{"num_hidden_layers": 9, "hidden_size": 224, "num_attention_heads": 7, "num_key_value_heads": 1, "head_dim": 32, "intermediate_size": 448, "vocab_size": 8192, "hidden_act": "swiglu", "norm": "rmsnorm", "norm_place": "pre", "norm_eps": 1e-05, "positions": "rope", "rope_theta": 10000.0, "rope_fraction": 1.0, "qk_norm": false, "attn_scale": 0.177, "bias": "qkv", "tie_word_embeddings": false, "parallel_block": false, "init": "uniform", "init_std_qkv": 0.0321, "init_std_o": 0.00757, "init_std_up": 0.0321, "init_std_down": 0.00757, "optimizer": "soap_variant", "learning_rate": 0.00638, "lr_mult_o": 1.33, "beta1": 0.95, "beta2": 0.95, "lr_head": 0.0116, "max_grad_norm": 0.5, "warmup_steps": 200, "schedule": "wsd", "decay_fraction": 0.797, "decay_shape": "cos", "final_lr_fraction": 0.1, "batch_tokens": 65536, "max_seq_len": 512, "doc_mask": true, "z_loss": 1e-05, "train_tokens": 133800000, "max_steps": 2042, "dataset": "wikipedia_en"}
Each number is 500 + 40 x the weight over the matrix's rms, rounded and kept within 0 to 999. Layers, rows and columns count from 0. Numbers have three digits each.

# q: layer 4 attention query, 224x224, rms 0.0974, rows 31,63,95,127,159,191,222-223, columns 0-223
# k: layer 4 attention key, 32x224, rms 0.0872, rows 30-31, columns 0-223
# v: layer 4 attention value, 32x224, rms 0.0845, rows 0-2, columns 0-223
# o: layer 4 attention output (transposed), 224x224, rms 0.14, rows 0-2,32-34,64-65,96-97,128-129,160-161,192-193, columns 0-223
q222:506522506510412445476481450533442473535470434553493512468588533499440444465486497538442513435520527516468527491446482534486461561487425510558457510572495559499535482435506496595513451537512495596478518474502556468451515381487541508562550503493470441382448568596519503537511467529520363435435483437557446387524522442490500578550503498475438548507516535483462486490459481478565493549520543510505497627566562507533448472467472547539476536496528569499512509576487467523510465465498428451549512512476554485552473520496451490528445454459510542553506508456483504510508414444512471379590480598528504509457532517533466487413479518569603542552498508538551477510463475485559504451575
k30:516475556481521544451535487507458507567501383486472488455529457618488465430556531477538542556503477422556478507464525512425530540465455485392477553485439472468577499551556508494478476510497558429475467456453473481421506518593528444558548492439563520505500479504418521483470574506482491486509519486537552576488459517512535440568500589613466578554516503442536508449466507487455446468546476537505509467465486503622577513514489485465567520472520496461487613471500507463512412506539515544483531509454555511509509559435519551442500482509492484507505454487413555581563499460468432551484492507463427545504492522444494549505394487500458467419469456501494505501487466514446495527500
q31:507503621458533521537585605543553534570429503459561553421528477477458472477488435488548511514502474536538448433475441473522536545535527503435456511493444549536535431478463479489482501568474470485491529543531558504533562447486539511560452565451502518451457509532468567487504569471484502535466478575486449515512456493514451474443438468462455439492468440463598533427558449511543440481517520529557488502482566495539487478468539435519562498495532524481488537565476470438545505488393396543464435547503508441507521512537441576477452422548543463395458498450542507520546553482542411486595483429454476481469537507471496472539536402491476503502532531479549504490473445490576550392481
q63:548434555470551383430481497514433490460506473453501438446453477524530529536451471512490454419530545601490419528412499552474529547520417475562460472579563537527533513409557471451485498476510532530524432494595528546506497512594462460525519458529544521548496460541475566524478519507518542475502429519525490407401489525567486467454489384479548441516519592426486485478504458494495483480523488563484459503450584463571479501538519424538532532528514559517543538545507483546569473417481381486534481625533456480494444516394467498496473456521487519535409476435568440594479477538449448508534505514521489425484504577469510457457491560458499508532599541471501474399504479518546523461495
q95:563575572476520512547527537471460506476497471500506533427454503540581447525461450503459557494476437480536549493462456542536500510432389507519495535582538483415474425498492479563496508510482551546491475497500528488552455501454508508480456505512483505558418531490382543480544479543457551488523521539523522512524535523491421516478561442494504409528469520533540403456424466534533520440527546563495546530477463464594507471511488509479502454495544532546523471476497491492505505516472511508554518601458469485513530532515481513448455466559478583460515466435471530470415471483541525509535465506471556485502541530512550477495524519496458577505500524428515493517543524502488543485564
q127:523532540516541441557486479537549510500541519531479516496523484545488540539478493473479536532525517517501493454544543480467568493517484435501558464452549452531477537524479432519461496505572577582509532475477515500483490536446529478471430454589528537501469443497537558433473535511482534524435403494542510418536548503567473543462441446495489492503434410496542482518462522543556530614456399516470545488523480516497510552504543478527520418537569437492410531491492489491450458488564519537516433456485513473438516523545468464565491478490545499446494487440527593490523550531512453527501504481576501418452501441460552518504531460502576472558467453580543393499459486440529501490483
q159:483508463515504466466503531453480542530528547534467511490444477406502478429454489570424575450471539522555598520456539462513523472466496494483489514479413532540514493478463432519470429482480487558587530551479454499505470466452531484556454489515502506488519455499484439435513543504485500562555449514493424454472531529545508543415515495476518479560493517520473343529478523459498516499515462484523471463498532498503453511491512522504537556484477468443437496458413413539406524517479441487504399466496509473499469529546501509496490496592510476480482510494558533519476516513491463454512492444557537461456469470520515461450416513478520568550505525519533494500533529503509505451463
q191:485442511436557517484525557524527444519420513472512529516447438554473452502479559492465424465540508503473468474507436459580483500496530566511533486453536550527486476451501534473485511423476489587527543461558487523483459434463476544529463496580482533570489514478436549530528545522531473531464576500483488499455573453500443494467521453546472497545495510476522434453462488547480484372510472514441582415517481536514489507501544443466560485466486489500559566530440479503594501456538495511474463515438534451620523489520590545486444453515580498474537495530453437549510432515569521531473509491486492523516523547476535452464471508537455479459481568505586510487482444502478568524530
q223:511515531497436451432403469626496567529476499503460420470475530463535492567471513488500490511466485503466580510567489528554496526451438501534485472500443512544448514523519453453449528468451531490551475408479466456469435465481511401512504443433559495466460484454484436496533485529511520516442493515540534460461501509504489488484502533464488499447499460562507526500466530474526481538511508466477548559499505570505557524471462473567508475550560456502492461502527395407522461511574500428446505530488585487447562478477489560552470541478541529521500455524504488509420471477534409499565478509493552476458489505501507517551508602469570523542475457546502533456488497454452501515560
k31:533466468500434479517529557485585527490499512539535537559450443559464588520553477530537477481547465518516508487506508519480502482543435472550446542506529502519535518465506513520548524494581525543525433512501526498502454501477509465433484472467544527551446432502480528579486482462521458435498447496554444506453537522457550517501476533503522496504498521541461464548516566465496525611498523528516485494471411486499522588533450505524509581514436557526522552538466566571496511526521442516500459485546561588456424507396513509505526452471474445542405488478536531545523539456445611452432517568519491515544478546461486418475568452521510408546462530508516552487506452477564478532441
v0:549393502510480477478440462513472382572546479547441496479497506545527543511467532507527473491493511522556433416540502503460480528472483581441456524501506582539521511516458503509546568466517438555468512491468494511548495413580431476529455471515500515492437473561561497492421483510460478538528417450510515467528478425548498548498544483475487422473529534433553487489537514480497535484500470544487541480564502530478495482504483498520489456487556422487515481534484576500562503505596488470476416494467504451472536480480466480476546464584471489472452494412541485541544561463464437513505531518489502464537562536416457482521482502538486397453516484421515446436546496509494482434498
o0:504570505506479462602505494531490527574440539507525461532522510531513486503509435549505426563577529549480557554514571422531509493495450510469450508428510523519504518563563469508496495537570523490489425505473469539509482575496500567487431483496464482508472504462517504514462443573445517586493499541490564478502529451549504482422539475499462454546581552551519518576496527513531505447412512499493487484471476579529509463556509481478535585535518567537547486448504515477515529515550479541495525525514470433518475473545508479510441510550532494512513481495436500475493569508421501410526495554497497496471466419496473474483545471517599475535523514532446481419534521533409481542504
o32:491548495476465541522557457516504457440535461505551494510529492423465517470469483492470493550533508445507510522521474504467480507479534458433530489395492396445482553487475461419504539544528488471464482428500522454490564545523550510457447553515449474487501562548488474478532549459580526490452528506479499525604473531474496470568506495497490536581514410536580535546456521459474533480472522468415453437456528517454518503513499499504419516486508527417468515499376409500490518596422513532556521496559501501512443598548476470529407480487491516443638504429513477433437464492451456511525482529500518499470469433509455464479523480435504570500498595503444515532549463576507539512537
o64:507507540534529498489442529519528454486451491450515444491462493516524496566533500474529471472449457460541436497531564508523526462487498498498509523561508470486508471509503487511511511412532570506518474513448490512495468495499471463499550428567521566556472435478457497539489481496447519497492501484479574545526517412499520541493504479454583498489545525475491525484560568449415445525523503492503432565522527537519549574533484503504546481508482475499453500617464516526523450446531478518513444475553512469542564446425583370533492521492543463471449413609462505554536453473471426503475577460587453514423539465438490507473487507519463494489490530463524490476534477520529531496470
o96:545385451499513447503485562542487539435524500548447549504513432445538494555476513452498498498421514524420371499481440449554504526482549483500468576561540482480465462430492479530481437517483507522547475503525513520566493448498512377490510431443521494507537490528447543490552559493432497412480503505499404517488435565437546499500458499531530487424445568501637496451501452510523544531526549451541471510536530415510535514479461483546493553516520508526494480571504422475496511456452499480475441475405495533554447535477458495484530501487501479512523434485554560561516549533568461522490497535470514532525482543492525419481436508485468442562531430478545518504537512439494535549474
o128:471495467482535591484483523509511467531499569505438515543494484585502455411480543528506484444558438476517507430466458520504492569494433566513493440459478528482478535550475520495546516545470526481532525509535473453492508540514467567520470512509515475493508460473524428519440485528573482544484489495529546426502479455516477546517522560502473499472497444503366516486541472516476462504523443526463567512468434489555504479494566522506531434511480544554551543445551523488453487557557501469471539437546534574502522501456515540528568580505475507558435599485501454432511461462514549510562505451483440542526582576528531543504521524501503525442464473471516601508482536536507546438525
o160:512475479519438475473458473477491506441526451508563491477504481489494512520507562443474570505544534539502527489491508519513509546577568485535522472517504532506479581439505521431450510534498533513477517473506492564452479471535545468447523520548499503444506556498491524504479492482523423521539521538460463515529516526524497499538501556488453535474465551497458483459491499529438538455506544514378521504464556426508464440523466516429501482478528506459562466477486565524477494473436542509504496490474537569478502435541508447474527514551481504490535502450449526563487481526550499495477492517448495520535500481504484566558467542525460543510493512493447508536438540498507513476537
o192:498484614524501487494528459508531498520513506459444555532468496538469530486476489471500455539483548430549489510482503527446526491482595520489419488536501482528490453546463516535457470493544482482518485540536573517480493526495478530500613502526472450506518497497476539479546527520514515526537547499481524484506515496600506506504510538500453524464562496487458432567538508460461524543505531490521475456507501503549479489513520491571476480500501465547459525480491575572459482413498462441495526543514466479495527503477468404494544480528565443488376544521531479514520468453506541498462516515497463469482523483448492528524491460487403487503470488478545482435494457487526431468462
v1:517466435504577569538566492539500502475497480444481398504547564478468497444554398533516419527488559537504494461446468485472524433588439493439499525452514587488453498561533480505549511490450466546517497566523576514553483473581457503458566487474492500461504497478513470554451525469492411437488475500491437479466524516516453447559561382504535464489510499496480486536557506499482529475445496448544522476531412529523459465505439491495502519533562498470531497450479516551582523547565533510495477497488513554519497481491556500494438391418500475470467470519467560492533480460441486469472479540459499482479525453442520514560533481466491497502492520599508429547527508510486530496565
o1:565507507517598507454488429549463454512529577477596478593455538507488548480468514450543512492519467384491407527472492487526476473533493487497504467516383497451499503394455472464504563517483443402568455512535525493407530528509482464478503457516515456488472544447573475476509448479463546468487599527445493546516480476501563448561559474483541562559498487531541566520478536542460556456541516490509448549531506540453511511465541581538497536547552514526524533441522524531420507568527438534524553445526434503456541447534435576512457464475490513528526469496551440544465437473483487528538408477530448497482431468555525534477457523451479446446463548443493487452534479460471521494542
o33:558583597514473438432507434483457476451506454558501487505422515535473520517508499496467433522473505396525496530583488478530486488528534527545458466454456489515504488543527493430449493493587541482570481478491533509524519581458518576450501448507490567469446456504462533548524581535484550522533471504498488496465469531582531478509511502469524520513509496475487548490484517487437486457497405496405531566551451477499567467501524569524554453489474508437487449554487471481503444477488477477475522534460489517490487456419433642524533463499491479563529544507502521479509496490455514481492533551478485520487536442552506521533554529536502443414459503489465549452546523600460474492449
o65:493494449497517516471541501510497539436439459505511485427549520496447491464445450548534557509514481476551470509451454493469576494449525512508519476448442514482591524478542544509556436428500465494451494510459524532509509476514531491467517519547497432454526535471491513512515485525511492488507509543553492445481517485498409499445508558586503493502521564514436495497516491512512490501496450459458514464459539528478389494464517493510424512489466523496550556509503507456465500552516434525502430513472493540537522490495465443471471470508497501502528487493493443538524471502572501504507417492480538491533507481517529542468525512509552545531489484474479544562500550484504449544490
o97:478446502448467522554476583459503508508538477524557542491538494451539500444493561410470482461510489526432496505469469478536478541482543548531533477530522487552493504489494416496539530506415502521559473461506530434524550392474546507520460552490516494583525522533515451455483474447531417507528468531485512513507587450475533475505493540511454465525477486516575438493496465517515530511569571488500465543486523508418489519524502541506496487579473420520499515442488466588557511502401486437541433483509588475506466534572434371536525405567490499489505602493548507522492528558543477504501475468455600458509429497439451427460507528448528551475512513516526498468523480489516479578437
o129:433579463520491450548481518524504442546506433458444532564422491571515529485493505487504534440562492581518541468561559504439535512506440552595487494445487490427511478560535594479524408549492490521460562478518406485416505439532472496589510445546470529509411448474507450518572501474494469426473497535504466532553549478406487576503459466466418494450531489470501484430546454482621497504534476557589509487439485435601518502545439472451453485482544626492518470566460500452491507437551567527480478484549467538456490585451625468405510629543538502492483498514442432421512568501538635541527496529582469489524490520503546526472471433508493527536536486537480542518499510478522560549501
o161:545477443526471487478531470452509520546512568560458547479500518509507483496512535576539473510431460516538518510525521508451422512515444441545510554563532541559512518476435430584482562527468482466466528552536442513477479485423487447472568523489471493511528480489558542476491562499498546564494506437506487493518435546483415495492529480455547466500467517591474533512413492469520420577525478489584482435500430507523556499487443388494475492442520474460457479551519487489512506526533513515512529516447590463520460497478567437482468451513487548478534404502548511496467483508515475450411561452517443492513456565494442505522450447541512534527502451498522496513442465512468493494556
o193:512471485513510489499547537498480469474433517528506510455509347551490520539526544547514573536526498532574508484511487494506511480497504490466490546583599549537451496472472526529531463488460555623457516495489532529517492543464476516537468553544503541476500491470451525546480492502545514452490557424496525457465498473479494466431479484456527502525550477467505459504573445520475494456492484507483445496559468454545505509425508515469497532431456481478509461459445541448480493537486525511474496493538508465577527460535460447550477522502435550475459481476491535465582414500456447498529528517427448540447563493536555537491574562549504471567536426500554455491468515482560498452505
v2:511516472464478457496461490470556502518458486538423487522538535561484409501524525398433548434530560424538484431412424564477475468549498539468529435480454533495529559468617602490474440562488506518539507483536519520550449546540478425490444491509462472584539519501511458466509432541477506480530437502507489515523512579499499530540469508522471505475487505540469450514525398501522478432516503470572470527531497465564472486575556530519516481484466569520537490503548544528455510492526490495596469499586456490569447516525541509495505497486489565541492592551566445440534531532473485559428517529455509505564463478511505525506488540561538515480519515438445457435470477435539468466540
o2:495415561430509537578439416473466531504546511537556426473512443413543521488515490455527443519474530444522541481507484501496370525528534488494439418473501458539625518444433423426466538542453451466548462459521597531544609457508453539507426602473499428494500363510456557532586520403560547476491514429484518522448505516557403466582575572586383535568487468535496441489406495540502447512470494476595495503508517535511557502480478534509450490504549441518539520451427476480517540524459503514551475498476507479478524550473518472432434450428500498473509539459515517489549641524468516531494456455551497565574500411473518582510441513448472440524484593482510499506492455486519425519506
o34:479450516491527482570497454480414452484537506542496499424566461488412468608516568517500417469534510533475478523471493519523502551430455498533514514497512561487469589444449464489558516581560548562535559463534546430559470493439581547501613528516494494542442467484406491533545510449502493482379472400520502501415462550531509483568421502470448497418553472535512434445443531612605514536461515560458512582468462400503433531472548443501477503526441519560492490526480565509600513507451509522513464436455521464398529545547530442507421561473521453544517498507437466577493538542502464618547474461439518502434564381488503520555502502469532526587579553534509513582446482570511541540498